config.toml
num_hidden_layers = 12
num_key_value_heads = 2
hidden_act = "xielu"
norm = "rmsnorm"
bias = "none"
init = "uniform"
init_std_qkv = 0.0943
decay_shape = "linear"
dataset = "wikipedia_en"
Each number is 128 + 24 x the weight over its row's rms, rounded and kept within 0 to 255. Layers, rows and columns count from 0. Numbers have three digits each. The size before them is the row's rms in percent of the matrix's.

# v: layer 9 attention value, 128x128, rms 0.0629, rows 15-63, columns 0-127
# o: layer 9 attention output (transposed), 128x128, rms 0.0402, rows 15-63, columns 0-127
# q: layer 9 attention query, 128x128, rms 0.066, rows 64-67, columns 0-127
# k: layer 9 attention key, 128x128, rms 0.0664, rows 64-66, columns 0-127
v15 102:109106170122153150149106089161152129149143138161107107102165147127123150103101160165167082091108134142121101143110127155114139108088125119141099169119103101090143126156161114150098106114114120117160172111102095091148111098137155136161143133115098148133142133151124150130117174194114147132156094164137138141139159138128118165094157120154120168121118094126150125101138148107103155117107
o15 103:113091099099142127147158153079131149138154147140122130121122113149140146146138082125093120163133104110152151146126167064137170078168146155166132116157112109174115094130113167116136153167131132142134114128132096167074147128122153141093127132148176136181139154097120126154132121098171110108105104156125145139134112140111128147184131128132153128141112135151153143140131149109134087141149
v16 105:112174158126129130160117097114141136151116112094120158124156165143135154114100121138134107153096129121179180136116132169091098130149151152136153169120143110082145082153159155099107130121107149112161123080112082124103152133111169156128098086161142165142159147121131144103136151166126151122104139128098159144137139114099134118115127106135126160097110136137119108172098094160090116149129
o16 121:142093131110142114117166146134092129154119149098112121077095061134142114116156087128098108121118122070093098138120147115156163130132112123150134136170127136150113095103142139126116119147134141153139111127149115151138134126100185171075144166135129125162140148083126129126146094089143104091144109156186117162152150171145130125162139148122121091105131099097161135119136131113141131102120
v17 093:113107151088082164097146108095119128136130124132125167131117148094128108105146116159081158132096165100142116144136097135109118110140106130168119092118156159151133105102126117109133149131121095113150167137132155157140141081107112089106121178093116118192127158105116120140168111084172126113116108117133097107143161140127093143151146148112136159164108143145146117141097160117120132180101
o17 102:136158148105150130126166062131146116076131124108146131100151125131127098139133116090112126139174144125134140138136159135099118122108178093133116141117109120133170115126147110172168137119135130094122105117100177148165114148154132128102156160138107110116136063126123120131127149201102167137150128133123142154090097139111130104132093114103143157131098118096140104067117124144170106136123
v18 091:106183132139137116128094176132155107137157110113135117138108168130115163122155148113093147106099126120088074091163143144092122104108107157146114123144154118092139164164132143126124116121165111159139095094098141111116097143125160177148092105130129167141162114142124121164119142122146130119127125152131108154104155106115129109139087177124132149114082090159127147126119139152076164165129
o18 088:098110148103132137114145137122129146145103133159104088114114102161116082127164103161135116126127108125124099179112107119147132171155142182125128101147116076134090115126157133117114153152077161140142156150149163096131132130109151143127136149112112121136130133128129135139141136125155150175127166127142155141182179145126146130157128057106107125107155163112105136131077143077107145093125
v19 095:132112098136136131139115118149119104119070122133125139160104128119102109127129118088088098109115111162065172135136115123098110119108123153173139086115144098125130102127133081168155112065146148140150175134108167148138155120117141126107167102150104142130105128139101151114142125138101125114106119113142144096138134170152103143110114108118087122128156106168131157157102091132194128145163
o19 093:113125142114112149127138113126113181135122116131114134085129164169152171152108160154107123115081108159167137134137125117172116108109087110129132167100166133163103135157140125138122133168114115124135136129118095099125132145134144163138107135134089151136169118134137139137077137131097090154138117093169115167159133095163117086075147125145139120132108119154155059143106127175131150155119
v20 097:161134124129117143106149188138081149155153128108147157126134104156086108090116146148138173141117119133124086147107125184085098116138162151156091113115125133130147134127143161137107149161113145112089131124155086107103131095161130122094091117088119155137111100158158128124124137146121136156113143120117132132161124127138099110098186126117095130177171143153086101139117138119148164095135
o20 090:138133099119168137116101078143126143141175125102133122136152163138129108090128079119132149124115111073117152121128109138126136118141097125122138099155085113091148130109129150120099097137154113135138127127160147151157146121112105135107144132159136132085111124145108134122160131097114120135127113201109129092070124097108109124133067142058146114128125108142164144114167103150084159138090
v21 101:139129203132084103129122091075101117124110109177130124115115160086162106142116134139132120138131158178171140109104092130157069165112119118138173162138111133135168155105116162106155130123125125123150161151104119137119165096115132156091133111106138072125146120147106120104149138149140143106146158104135123148112185165122131106134133113150119148124133139110145105143109110131151112128166
o21 106:150129095096120116120109111115142117107166155115117124133166132171130129133099117139136141169122085120123131140153210164121148095133097129146121116167127143151117152113132167166113144118125120074082077110086156120104107047149108119159131127111125110108098142109148121117172136118113122121123126108133146109124132141159129126116124154120085128176099106155121117073139125100142144134116
v22 099:095114085126106094106117126123151144086122081168090131128074153163122126118135143125132143137150158142156089115133083100164068143114167155167126127112115106123143141165146128125104132107161135105161151120126127114077122110147081119150148139086129128128143127119109123120161114124130112136100081129167133128143107135102153135099144103123146108182156129086162128147121160108170125088139
o22 101:117168139160087136128182099113198110067125162148155115142144124126140124131128166094107139114099112105144167135115144140116145105127169132115178116176085145117168131159104156135168110176125131110101125134136110162142138121151117091161139134156097135150123138142143141155114175123090130152115147121123112141114131135118096136121140136103152162137124092154111153115128166116133099175115
v23 086:162110085133146100105145180098140104161099123129140122100130110148156113125104124147194144130118136138092128111127142152126132095171117163139157078140164098111097134107094104103164147142082129158130118180130115120127097126117088117150115158109134138141119123105135122116123092130161146151119109159139163144122110132114146110164130098098194152143111121148123129103174161139165123092137
o23 105:109149135099151138177095112143120142132124114150140162145100130138099159135156114097083084132139157134133176110128078131111135088124107097114101146113100147129133101113147076117145119130119098138144121111090124114117155154095120134116101126110100084100122105165116106146137134170098133127097121096103136064122102130134125109068124143107078116119138140136143119067118110123144166091114
v24 100:111149071122122099155135106103157128113087088133084101107122075135117114162147106171153103155146171151119134146148128152135121137147101120159110151095091128100133142165154136124146128119163114126141127176111180152111119127128146130152161106079168150090083090117141143140127106134146098142112080123162105127117085147132119156130120111127173133138123144106126106088133151151137123146148
o24 115:145143098179084123129154138178080120135125153136152102138131160120115123112116161133141142118127093171153146081089107134133071132126124114091138092145145121100154131156122134130149146136088135143091128148127120088111137109147100123138074090145118156105126115142134139120103175124165159171126105094122136115126166109139181133117143129112085131130147110144116164133108154087120112079114
v25 100:114113123160100142117181127128110128156138187165108089117129110108131097096136126112089096106148090168098155128120171140164138126138127101129164104125169148107121108160127131157104108142094164114080132104074122133111139119087139189152133115164174095139151148110122104114112143155133160132134132121154112119100149121111084150135157137116097128138150140133116158129149137104086109101118
o25 112:168132155099130096154125133155138122158160105124110141092131141122127157135125123138103115102107106121148153137091073131138137136145131159159129150142146099117133133089113097109140095124138106157130109140159144098128156123111178132129153089089155152095129142110163153082119136094152122125112120159071163139133147134182138158113164145138156116129151173178142153158180154134107154103147
v26 111:112142104162103141102165135143112117158102142128137128144115142132143105115149105138117117137210120161142148147138159141165131130111106172136115118128152083113129125151157120131121132122124096130132134112107102107109158130154080146118088127123140100108101093118117183141128139155127151114101137075081102176092102145119118117115112093139135120152093123121121129198174120103188124140154
o26 115:134202138118113150197133134111144089091159125154129119091140116159109164138132115124136114129131113111138184138070126133093108112151152091158123117149102133095131161102136096159131109152123101156114101124138129173159133112146132154112136142132111149133152130142113127126136158154155127112140107130167167100147166130145111135088122146132103145163124140108177138073148152118113141095091
v27 092:124110095161094117152137162128100134139140131120113090108150124141123131147133074095137101150128158115164135136146142126152109125131127112115111163140142103167132141136159097119073065150110110130116163159159125128165156153090111133190151142142105106148121109096130140122139176110108150142123179168116113112120119114126115120167150138137096161136072166098117112094077105126124114128128
o27 097:111134144097126130102125130119110154136178111129145176073089106106154100121122146157113116106124128104116113151112123113152147147112168152145107166112118132128116166127113140090152106083154165136146145141108158141126133144132153112140132116130204161154140194135119094101134118116147128084159110155127150145103158148116112110163122147143158130123128126171173121146192123105143122135094
v28 097:135130142144145111133146108082125156128154071118124130101146121119137087096104109147135126118148118144113111087134190125104080132114156099153129116092082149104139132136143136132173156115084157121110126105130109111110134123162125100100124154118105112165121117143151123136147078107141145156154139074136107174140139107142118135140150165101087107141153075130157135180109154148124105089143
o28 089:127152106102131132156104155145153123118103107155128139127126152140108140162131146126116171133115127140159132102161114130126154090105129158157115125121120156098164115072107113152113082112144072137147111108091154108140178151097163136131129159122122118087135092131174091120104156124169086106138114154143153088101147110143130139091096131138121188125130124154101108086090107125120160134103
v29 104:122127156166086161166116148098121161087099073157141138131148136129112134141158120084119173116131139148093201130087084134126111098118099151140138123111161153139087126142115118123162118115117087147137103111139115129123159110145146158110134108109125120156110176129138092093096100101157103090093103096158132140170133156138129141139110174122139141114131146114100149132114145148133104121141
o29 100:123154107140139126140159105116160101140140158127099118124176139093138174122100156150111142089165091151143135102122159161130127108106076131130119115139103135122139104070127128143163128139119103147144150104100114118125143087140105111197149160134099101102119076104112149143140137154117127132158120159107101139100124089105092124089164113133134113143124132142099065085124108103128137101116
v30 088:101096082090130163153117164161131137139137116180134159155143118177072109126150122135117145136166141118154120149193093114123140148114136112137138117105110118111074140106127158110100152136092141141158093138133099155144109169138126116112127082140168120091143149129125110153193157099128164140113088105133124100139099097111155137166113095123130111116137121145120088135138108125123122133128
o30 096:097117128148106106114154118141134148119173097122172104133164162156123114128092140121137171158097116143152148114108173126137110164108142118180154113120140116152096097133091135104145138138127132108115180113121123145124169115148162134164119163157077112127120157127162144145103124113111092111110147114132124116102118170159152155168122136098160145122123072163121169104138169127098085114129
v31 107:103126116135120135163138128110138115140134110156143093105144108148135103150108084190133166130083133092104139167168127140148165131135127147116105140156117103115121163127134159167105153106110112115136157154150129123145100146109116108155128121157129151158151152155153131134132134140101159135112086169115128157115096097144137161122096122117187091103154189116168081115110137135076155120140
o31 102:129148147143144109162113153142081150149144118134174172123077143122122151146119155123110131118142139163133121084120127128126103112117120106125111162123157177106148174124131105090132106074097115137109124141137103127149138194126137096100137121124171088076158116118116136124156126145127114116147138113111116088158086125152114097106119175119095136141122143109111181149127097137187139111123
v32 098:127121119116160094101168136144169139133192174099081104117176108128139138120118120090153101112174111126150127128107123134164172138132144146136143124102168154150095131108126132130143103123122167108087119150077129136129163143175181083112107141134099126090099117133148137120166115180099135127144159130173148117115152121139097154116124121146118134108152108112108110098125143141124138141096
o32 092:151082099120103097101104147113067173168118188140121121107078124098158163101152123153111148165140110097114157137136117123124148142124108119131118145145131111112117123122150144136108112118145140180114125126157105135141106138112096173125114123106139143177152098099120119124126090091163090108109109136160107149171149100146098102170150136127132098123126116175145117140115070145140123124123
v33 086:100102097121095120110150097095151141118060155153107099168095089169163134124130124092146139122114128102104136144128082111133098134134169146099148159137153159116153118110105116089153114140157153095170136106123183137097154110159127116162123142129138127128132133128096151107157097130144174137115150109137141138137118149125158121133089081127166099133157142123096113121136094122156104144169
o33 106:105086163155141128100154126128109128111093111090117114134157146169137110104126140137113117144115128121150131110094152152124118133144110124153182099186118101171111128147073144126123150135124116100118135130128093098108160105136094133153125141149116142163158103079162108154131153118150099124104113078127142148086122067083130125153137116148122170120116124130114127156111142099055129116120
v34 091:100145131118160101162130131175124106129081119137063128106154117147075124135116150141110115121171084137126144169107116146099135126174162104133153124144177139149134117140142132106134165118134105112134163126106146090116110126168144151123086130155133151125129103102147096139086144145098129151124138145100088128148086144129118115055094152165117107113144126117113142165114102145129152131163
o34 100:141120120130098126088190091129103082147215128115113116115139128137146178107114110134103084118106090116153171157148121138157144121145130128129119121133136108138100123135090124122126092152104128134156158126077081162110097114144125117130107151129122091148147166112123142141134102101105143128107115148112141132152110155123105102119155114127168099152099139131196134150100135138136163098145
v35 103:165169198116114159102120124096128125174145105121118122129132191148139157135157132110133134131099148132161111085120120159114154147119099117147134154143104097085078120150153117122159123153149132091156097079120099126157164100105136136123110130108141115158121112106104065127104163130111134091130118119142120133116168125137163104140117123137103115138114150170124137099138153127107082108095
o35 103:121105095139133161101088132100102152104115112164137115133122084113121096128147091135161150139162132126106120125139194133076150131123116138128113077111095139183096116073150164138117132131111124096107124074147162157149160127129146124126156158123108134125121135129127141131134103106155103143141158184148137134111110129107117164142139159138126119134128133102081102131136075167174124157132
v36 103:124158157178125129157145149111137098140131175147176141106100112142190122106106106150104126085146133109136135140095115174128127110140134130160119143120115105166164070091155133126126128102095093150137120148063172090109155116107126104116111135165092097165139119105120110153136145107139144125104173105117104152138165104111114109117130128130145150136122091112148107127101110091145137145133
o36 112:133103104088120132157108146119106138142110148134133169124091124133104139131124102167164094110139176137091146153126091112132139127153109150133091139143130176137114170115116097102120122118123080143109098129131118144148102168096149108081130119125172138106141097144108112103135131164188121103150134130121182081132164117118103096125124130113100098177159138108154110112109108147142136072118
v37 101:126151107102156141089125149154133138114106111152082144122122091120117113135157125127160142145146120117114144098113150143118129147162165111173100117111154100110110093158097131134143138118105100143141153165155136114097131158103142078139147144149125091117098148101140168169116114115109090147124133123191104145148146165140130137164147146154129130110141075176115123097127162074179145150145
o37 106:139090136098080128143155117108164123091078136132115164183149189120120129105119152131111161141108136126143120151138130116150116128130090156114160135120131144178145128143154080134084159151131157120152147110139111143126112106154107130124079138122081101132127131112130104137110100165067122120088158088123109095124101104116106106091135086092150123120151095141153098125111142136145124149133
v38 117:092176107125168113147085117128133101157153084139074112171114128117128154114147111111161174104146164133117167111101136153109124141109119151131123122145115117105111167127133163151118116133158107160099173151138139139134100113104162176100130088082117160100086113128158081100100147115150121122129079119150136133135102138149170140123131129152105145124115132138147135140147143116167139142176
o38 114:125127112110146164107138146128113146137141136122115093143133167169111138090117077115105165141119081123131132109121137124148126107101094137086153076138083103156107139141131119122110171156081092158127121140177123123137135120203103134122128133088139115097128143117089177153129127098089118132127116167148138125105113093150138126126144119148136073121145143111129107099157133099132131139068
v39 106:122151145140092143141167100170119133115116160130092163147099121109128126105124144166064093132094102138172110156160105130155135143146138139140137146110105121135153133164135093118101060126148102117155121099118155113135116115095137160131175135157145096155141149122123179118104148113114094114133135124162139122146110121131103191155122138099130132158108131097096120142121081118093123099090
o39 124:105152098137098109137144146132101116172112153068146103116139102116130136144122133122114119106076096099120139166125085089135105107125079154157158127136168120133122150161126142107140153127146166181107118175126092107118123138087163115081125100156138141169146123115150133141128163095116122124157118108110092148105138115152134115080166103136124116118110114157149120160120144151140122146185
v40 112:116105132114117152146108157153161110095127139121125092128144113136098149105152107107128095142167142144106106140170133143140179147112152120126118149121128127104119131150147130135124122152172167135091161131180145140144053162183184132146146147157138165119133151133103161118107142134167156136126095143161161117144125159148133163142128106096151161171159159109147117097118127143121160101118
o40 109:122152106133144151106098126156145108127193128103157142122144169084154097132085180139108128126109104147149129117171168111119129076120121131161120159112157133113168118143097181124161119117126147095147121164095130135129145100134090112149110143149124152146123128154151139149129162077131128118151112137128097123119104142115139134149102143120115122131062141146121141152159137160159155189152
v41 099:094179139122127100137101091096103143166088113077109144134145145127140165136140105151134112139165117106156060118131104169140116123088113114140169128140136144136129115161162101098154116129117175097085149116105168141103125116149125145158108108164121131149110115143096117107116170119115118158142162153136127113159104138098106141092092128156153118152097120109154142083139099124130109157107
o41 098:114087139151128119099170143114098117122118134141167139103114055149129122168137125101156106128145184114083125150108176107125124122144185137116103145086118133119136130169157138133132137125094139100132140120094109155121143175113137124115173140143157121134189174106124122119147119115112132106130146137120151120124126146147098129170123098093117180123107138109130170123131128131177077123136
v42 094:073148127107119105135115101158096144134127123128185098109100139143131163138100115110192130125169175128123136138100150134124115118126118153073118125139106149164121143119128112109160127092119090086107120113131123160129123134167084149147114115170082084095155132164118118130140116140165112128135151133114151155129113163152163108095110158108142164101130159145139132147104175129093153146118
o42 106:151124170139144144123142129050172121081147124135129142140130134191150135135149114137127096116165147125144111114125167157113148112133166141140162147158111131140117123166127136127147145142106122091157096113110137116105154114162118130169145171102100109155107138096140098122137129165109131136089156129132126097143079151118052152160117071129145124130097143131105107116108141132131097150119
v43 098:129125124116165090153151109130154104172138145165134127173186164145155158147149094167156150151089158142141161104151149138127112140113123146132141159112122102093142146156117191104131130145137125121129131112140093126157092163147158103160109071121145150149146148159116139117160125142125149180152151114162149149119113101130144089106121114133117133108132128153101128107120097114082139083143
o43 086:108112140140130151105111124167120120153116142138150132109089128127135073103139147153150122149120097096126141155118098116147148155086088128150097090113123123145118105137135095115118143145105115181153120126145141161120136127112128157137139171163155092133124134120122107132138101131181098108134146161157144119145129165143135110152141160123103065127168087101198110117184118075150145123144
v44 113:141125142142120099183138132140118137135095050134157121140163154133137120119130144161103142164115129130148168104147155113123075124120135164156135114146130162083135080098092133133140145102113129117129152161154117132119125162074162129108159147105158109116099156119132134146156091156159107138143127121179104103131105176116124101167100112117165143122125133115104174167122122097143141128147
o44 119:119126129163121126124169104153139134136090186134114147140113090116105096126135173103157148126108111162113146111120124130148111128079103140147121124137141122141173103089145107134166158150119161146162132147160135137125119091146120074162103147131110120113145077141089138128103142139105118105145138100146104198148140089126141130113135132154116152095155112146168078067145133105132108129146
v45 086:097110174156158161126132137145154175104138094144122130156155140107107118139126154148127091094104167140162092138112090144142153104122103123132100160135115155132124156124128156131125070106117136157163108130148105132107094165100142164088129112158085122158152096128097130129137151117102126108104130142167107106152154103116095164126100095105133174083115149128125149111125142082146086131137
o45 101:121095120128116145120143106181133093071128154134141111167126127154138080103143127137109130162148102114108114138123136122103142163142153111148129132120130108178085100181122141141145180154092110079145099091123128126120132084132077166177113143135119135146100157136171124124140112114131118180133129116120155142102105181105152123145163112117113104133152108101143148151143151158149152121129
v46 103:161128091149115140089102102091170091159129122106116133140148172123182093104099142087114083122109126119131090138089145142126124172123089108122130135124111097148142152120132148128139172104089141154135141127121145091127112099160131103123105106124112113135155149134163082116124134113142129072145095132075170161137160110119160121107143143148109114106156143162141154089117156116148143146143
o46 106:161132178099136131167106129129123146100130094140180115138121149119140190148102121135162114127176174151128140099145145094084127097126181144133107096105085139131140096099112111113138112127146090087158113092109135131109149168150120153170164162110128126067098142151142122110125135143146117151126163131115155115105103122110129147148137119101147171122124138108095142130115126160140111121093
v47 101:148156118136106152125111159175111137164113169192123100109119140162120101145150178091129136146100141126111151132107155163121115138150092151101151120116106117126136147123102158158168112093135117123130110158127134092123133115128121112157121115123158162110096119108100097086142187114136144148123118109116090125112116083154092118091137147140167107103139079140149150161159124114156147088158
o47 102:115139118090157134155134115128108196157125127102133129162110119139103175125116084123124129145113151090150158092172124132108148107127064144148113142110107098139136121139140088136126141114122133126131159140163076160157149119154167135097118116094097123086149114164093134186127107101116104098120124115136166120149114116115129089134133151149096110159117138090177124108158115120131147147100
v48 093:131105124158156101124132160087106111131167105177108101106113106177086131158121126129178137110148128150129143169125104123103109138098168136129160125149152162145139101167123107097161153119119167141140102090132162096125138114135128149118111119127156095148116135111113152146120109170127119156125118130114141159102108102091168198136150136135131154130178091088104152104124148152134144127094
o48 101:107092097108090144170091121144110150115144098099125120164123163140119158143135130120130123144142118143134149111086140112131111109138151094119119153110106100094086168157110136123133116146121115137121138121137079140146146144112084176140121124092069161113142149080129140109118160096128112116091105172158197112096098178138169160128134151095118144133101133156146144141146119116110103116128
v49 096:157125155123098113104107140159109104171138135139133156102122137101135121109108179085098142107104091135065111124159146099155150131091165133116096126149134116150137135098133136143157185077149096164126136115153164119151125108139080114098142163151137126123133105096099093101152130089119135099126121146154091123166103148116144107150133116138079126127100171153151128117105120103139103126148
o49 106:092106142106132113103158137104185104072152143126170095139169161159124141113093113128125104133141128155165131138124168124127132161125131123128186127146117107127092157162161139146123134170115149118119130088151130095173111137148149129165112144121088113147079146105142141130102139150116117139101160093112149148081112131126111123146117099120161121099096117094141129140065131168120140149128
v50 096:147096100146153129109145141129105143128114111164128114120144082126164120126125155113136149087123091143139111168114135081150097157091127138143159138128147155109122163120095082117143131147105100102146130145118106174101129168142119118114142086164163160116142152147147151153138172146102107088133133118168185172115153146108168113093130090123119101113119163101120141140147107086116149152103
o50 086:098150148198103136136125088103171094108128103118115176103135127136105098132130155107176122130124133123152116106132159159078134096098190136141113125116155151110148123139142171131134114127147099101135164120165125123128161118120174165146147111126114121107110163132143103105112105087112129144109117142112088098096072122150132121107155122118090145126139116172122157132175159146135137132110
v51 090:127120136147116149106123095123111087164123089120107122122133131094124152112111155139137086135150159158147137141134124188148121108145099100099150114121102132097137089144135169100129153160104106158143141093061128100099160114116138178097096125110105147119144143145098107126109153114135112135094148135126158104134154109111112100102185156121104160133127102151152088152115116122106097188120
o51 102:117153147100149123127142112110126134125146121154142151098090118149147171184141056130104135080142149117125142151137137087109151091132148173162086125150114116171106106111103093142123131151148067113142145081100125097140111177136138136118126170150083142130143135116127134154140118124137098114149123175153166142119132102140123155126142109152173144144096123121075129110145125123144139109128
v52 104:107141093107135117142133142091089114112133124143138173146139115146133145107134136110116140139093088118154160108139130075123058147115137122146129148121153176116103086120097088122169131115118123121134055101132155141088147100123157135087177138146118096084095131152114100160119101147129123124136149163127159106146099157131098128130090153114131130098169122126111121163102119127160119151141
o52 096:132098153096122139104150119143162130123136136090081099191136146147109148145149178128134133130124168104124035139120152169148124098142075131097150121131133091137157122129104136148126131105121132089120181146135075080114145132139181105144132115135102129119108129107160119153128132138106108159114119079139115123123114150120117112115130102127110112097127103162110150126136121101088115119151
v53 097:143116137107165105165090108135119148132148140129114102117113119119096164154125114100141164150088147099160165135129146092143121146146128126118103129101150161127094101128085113099124125160132132089165130151196107131141141170086107128131144097145116091112091110145112195172127148106152148100132130108100170133140107142106092130107141145110131125095138173150106157127163145143099107111125
o53 098:139112111128139133132186134122147130134106116118135079147188099149145106097110167140168124132130116112129080114090114206148102171103106102117169125172090119119112113128087144162125143139116144130074130114146150147104116115123112122174129115120137139115106141137134109143159104136127116173118100125163115161163094131104130116152112132146128111097154124108169119145156177107095123131128
v54 106:152119113087119131152144146153104145140146158126106134106107087157113106120098079127143121134163070145078119136120182123115085131116152120163111145130103144109112123161134113168116108101123165104123163126145166134098155104127130098103177097128097107143124121143099147163151108141092163104121128114186141101142150107149126172147154103105166137119131108111162126139152156133137148102100
o54 107:079153128126102118134181145120128164160107111144138129156130169122146163142122140084163145121070132163164132121067098125172118112100113146141156145141118137134180095119111104126157119117119146123163130153166103094108148145102121129142133093120145136108122138111150124081106135108123094146095129083146107158108089130143143139133133109129097149086161132153117136179151137115095113152147
v55 091:119091081093081142169152166157139138116073162103126115093096160092134124113124145123092139131164098139128130128188158138129132116125153150171093126128090142151118152149111133107101109107148158127143113094136140163117113110120132137140122169134149110107142095096146153130134144092168098136140123149103105110140134095121116132131103138157134149124185173126153117152152128185145098140131
o55 101:128145140140113113100148098146164115128137107126143125156162083128120138143136120113116129148090107125159149138128154099125110161139128137136135134119182098158194100125111148128120098102103120123105149127068090091109126096135173134135125123101106109144080141151120108130104127115123141127152119086095122117129135160171151136138177081128169100139092081137178143127085123112121167139163
v56 104:104101109132092114118113180109105115151119148167105140113112119125111123136154146162102117181139127165099122103153111122151142076157115169146081120125109109151114194127103084146112090134160147149103146160143191133137096154133124105109136114106106169120153150105115106136112148142152156103103108158135141134110122108093154138157093107128168145122163130092125123139164112148141135115132
o56 111:126172093156105123168136121194130111138166158147184103138140098089127129139120147105145108149129132158149148123124091140141133160149128146120103151102169135090166112144141125104168137102079142174131114116156116100146098108108137113137125101120171161116107117127132167158160144116123161157122073131087097123122113120147150138114161146140138081143114126115179141138159117144118136116145
v57 099:115132116114142151128122092181153118159145172120130121119152188099128135138103127113101116099135102121150151114187131129136141126129132120129143166121108166082098129153132149144117165088121109127126105143117127118129138166110143101141094171109156128135117108145085186133119111119104136190148127161075133129110145113117126160125151122134116170119100102086095155137147091180122106113099
o57 118:125111128141130147111129128081108130166148102122132133113158080148152113122121134143126108151082102114147119115122161101135147152138120100154137101129117110153113110124104149154100109151136182108150157134093103164120079135126142131136117154173093101151145131123109104165129107115132096101127138133140108141183107152116108081146130110144153159136092119114142130189068140146110114181186
v58 110:127145159178132167105142170145124148153115131061117096127122105140129127089146165133124105153181096100162175103131165124106154137135133134149137158144148153142079122097113132104161131145165118093171088125079157097154141129118131116150110133120134115130120138107139096139115118177141142129139102135087106157133159123146131112091145128147110150081129129142113088159166152115130116126105
o58 108:127060114099116118143136135123129119166099147150144126118135102118122149149155062141113095125088116135087095169129144111106163155123100182135090107148120111177111132139147145146091163145104088135093131114151088122141130116097187122083127144139128132151120111105111135152130110078167118100098109124152140112131147125111137119139144104116142108134110103123167118154096117155126125082153
v59 097:134111088094129136112100102176137097108111099189116120145161102105131119110139155119112103162129100146128115128201127160143099156113149140147103092120088150090140126158093126095131137125157155165117177127152090149110112148139162131115139096124145119103092146125105154098122140158106108171124116144163118113091111162132118160095150101119099121131123152089157150113151109139109129135131
o59 116:095138131156107142145091126160137116141177149117118136125139121080107151111111145129147120129144076147129166117109120118112130087098120140123128142131144137094156126105114151132164125156116103149102157154121140113122154065090122123130120102113190141127151117123104137116115147084132132130152073199137101126145142123160158115115147175150079104129118134153152148114195118116166154130133
v60 104:171126123122103103134082099168111145107097146133086120122092113146104148124143149094102115114107056139124140147169143106143098115136137136096110130147161114133155099142095123126169118127178103115139154162120122113106092151134132120133159087141163148107149137110101182120145127105095143163109133109158136132121100157099113201129124122120141090077132102091128122138115145141119142116135
o60 110:107140135173155123115213162104096123180099167117117138106095118142131149149102146144143107084119127117135138154097099143173123141137098130134134122122179134105144128156141152125130130144097131179099107125138113145154120161163136126130086121138148173150119135118146129133113113126138090127107115149125110182132136088135106080083154138191144113149145117131157108145156127122134134164139
v61 096:138122120122156139147114136116117118085116115107081149136133127140074162098121134150147109151098084125098146128130103089133090101103117131098093106098142169155113164101119095154150103088123113097160153146125138160136142127158108116115114085085156117128140114118142154154138162120121107097144084169128144154088115142142134180099093105125163125131139165133103133136139136144169115071123
o61 097:133139077171141127137158117140136121175141163110168135125150120120113159155083155092117136108135125123121137100144114149145123104177083133135097130156154096115147102118092153133158110128110104133134125146148036114086128150138152139144112133130162170088142127121103127106140145151125155112119099153120126108167132115121080112124131169134094089151085138142177116131119155138102137139140
v62 095:124090123088124097147161097150147137122098112161114126109141091120101105161147134122129086118156130174102127123180120134142154120125124138167116164156141124113132181135161096111071084160157102123101139085106154170127124149152137131133118112103109156128116112118129148092160116139149137116165102112131136110143165167166140149156120089144096150174142127085131112101108149111138115099136
o62 089:133139152128107122123112090129124116126158102112117124093088183114134178159100175092106154134114148102144144134124127130155104079115159105129150139130100141117154099121107158142173135108131122103120121141107097096111169147153151132133152114132139132122142152139172122101100150111085145121123114136116077151165080145179151163129160159088142118133108153165073143126121115148094130158128
v63 094:135123115130166143139110150115158114157106153102125138124131070086128148135135146143138162152133115148128122127088106102166140141087157152137078087131097132152117151161110155132124177115100096128157138171087127140131115122172110134163128106125123124137120128136162114133084101127172084133156114126128150128122133092142168156160141097116171122166157171164096110139125125153076127105125
o63 094:122152123101107126122129150101157130111131162143160107166152184137166164148127134093109115163131135139162112106126156152091102120174106140101115124149121161101154147147142148139099118129105135109122110102133134080083121122091145127131171104078084113105095106148152120159120165138068159118111140094112118077159132129094105160105138115101109104107092157134112154122100122121119127115136
q64 089:126143128091087104098141125152126117142114088082125114068163139147126094134146100125169176137140151120113162107100114110138135132119140096092080137133134124148138135117097140141151114105192137098101140133127172123122133093135166114157155136113124120082094073133142111117128140175150154114160148089132127126160138158163162109090101115109132116168131115125120170106140101113127103130132
k64 106:099133154130170159078126135125129180106154159136153112135110148131128119153171096137113098125155118134128182112170116141141140133136102138108127101133118129115107126214164105140173106157158130146159153110084137121162129116121146171129134116131132117103090126128115131117100118090143141146105066133122122100165139149095115151139161130154134149108123151100138178127094119092108124152130
q65 102:098116115125111100137144142143131115127140104152128113146137095133095091094163129124133092114165141108108084136103134142120144092125142096109130099150171129180131150105124139134131106089134142126060144115127075173141146149164165133137108163145081138139139118162115130142155150160120118128119166108103124138099115114124130082170103171136107123116111114151105086161165127137157086093151
k65 080:105105127130144123211137110149141135107134170093129130155160122124160137128124152116144144132126114148155123116118124120112087101175167104142130169132143128049131146160096160137154125160128116133123137123102105124131131125153088083090132172106124116158093160087123112138138125082122128099117131124095153103092145138095142112134120128120135107108138112095148108104164168162141102085117
q66 104:141138115133144154147141141132100126102125142095143126153122121125144113132128123123114128111093107139135104092127126126131139129152177144121148138160157170173107128145118156101125159133085130122125163110101114150128103162120115121113088160102166159112113144138130138090132135168125127096095117172125100148139121143157100082139172122069097143067138127196087085184167111144118128125135
k66 103:136108124119124112162121131137138138141107176085098142142125113120118127161099154154103178111161096111114121132102156111109134131132125134171154162138134132115110105078130127096129169125081127106103134128155084104116119151116112085069113128104130164149163127128122130110122131140100150122147178130137161189084159134115082115116097125094103157111122124113124117133167137146192107115149
q67 101:142123142099128124135098089163126117172108128134095128193106114125159140148105074109120155143097132113146170118176130113154153097139095132135096106131159129154144126144165125155141099126124118143149157084127142097118151082094065132133164111122148100103149124126130153136108153068133098109142130118131127154164100158131149124157135102110131086154134159144145137154099114138089145139143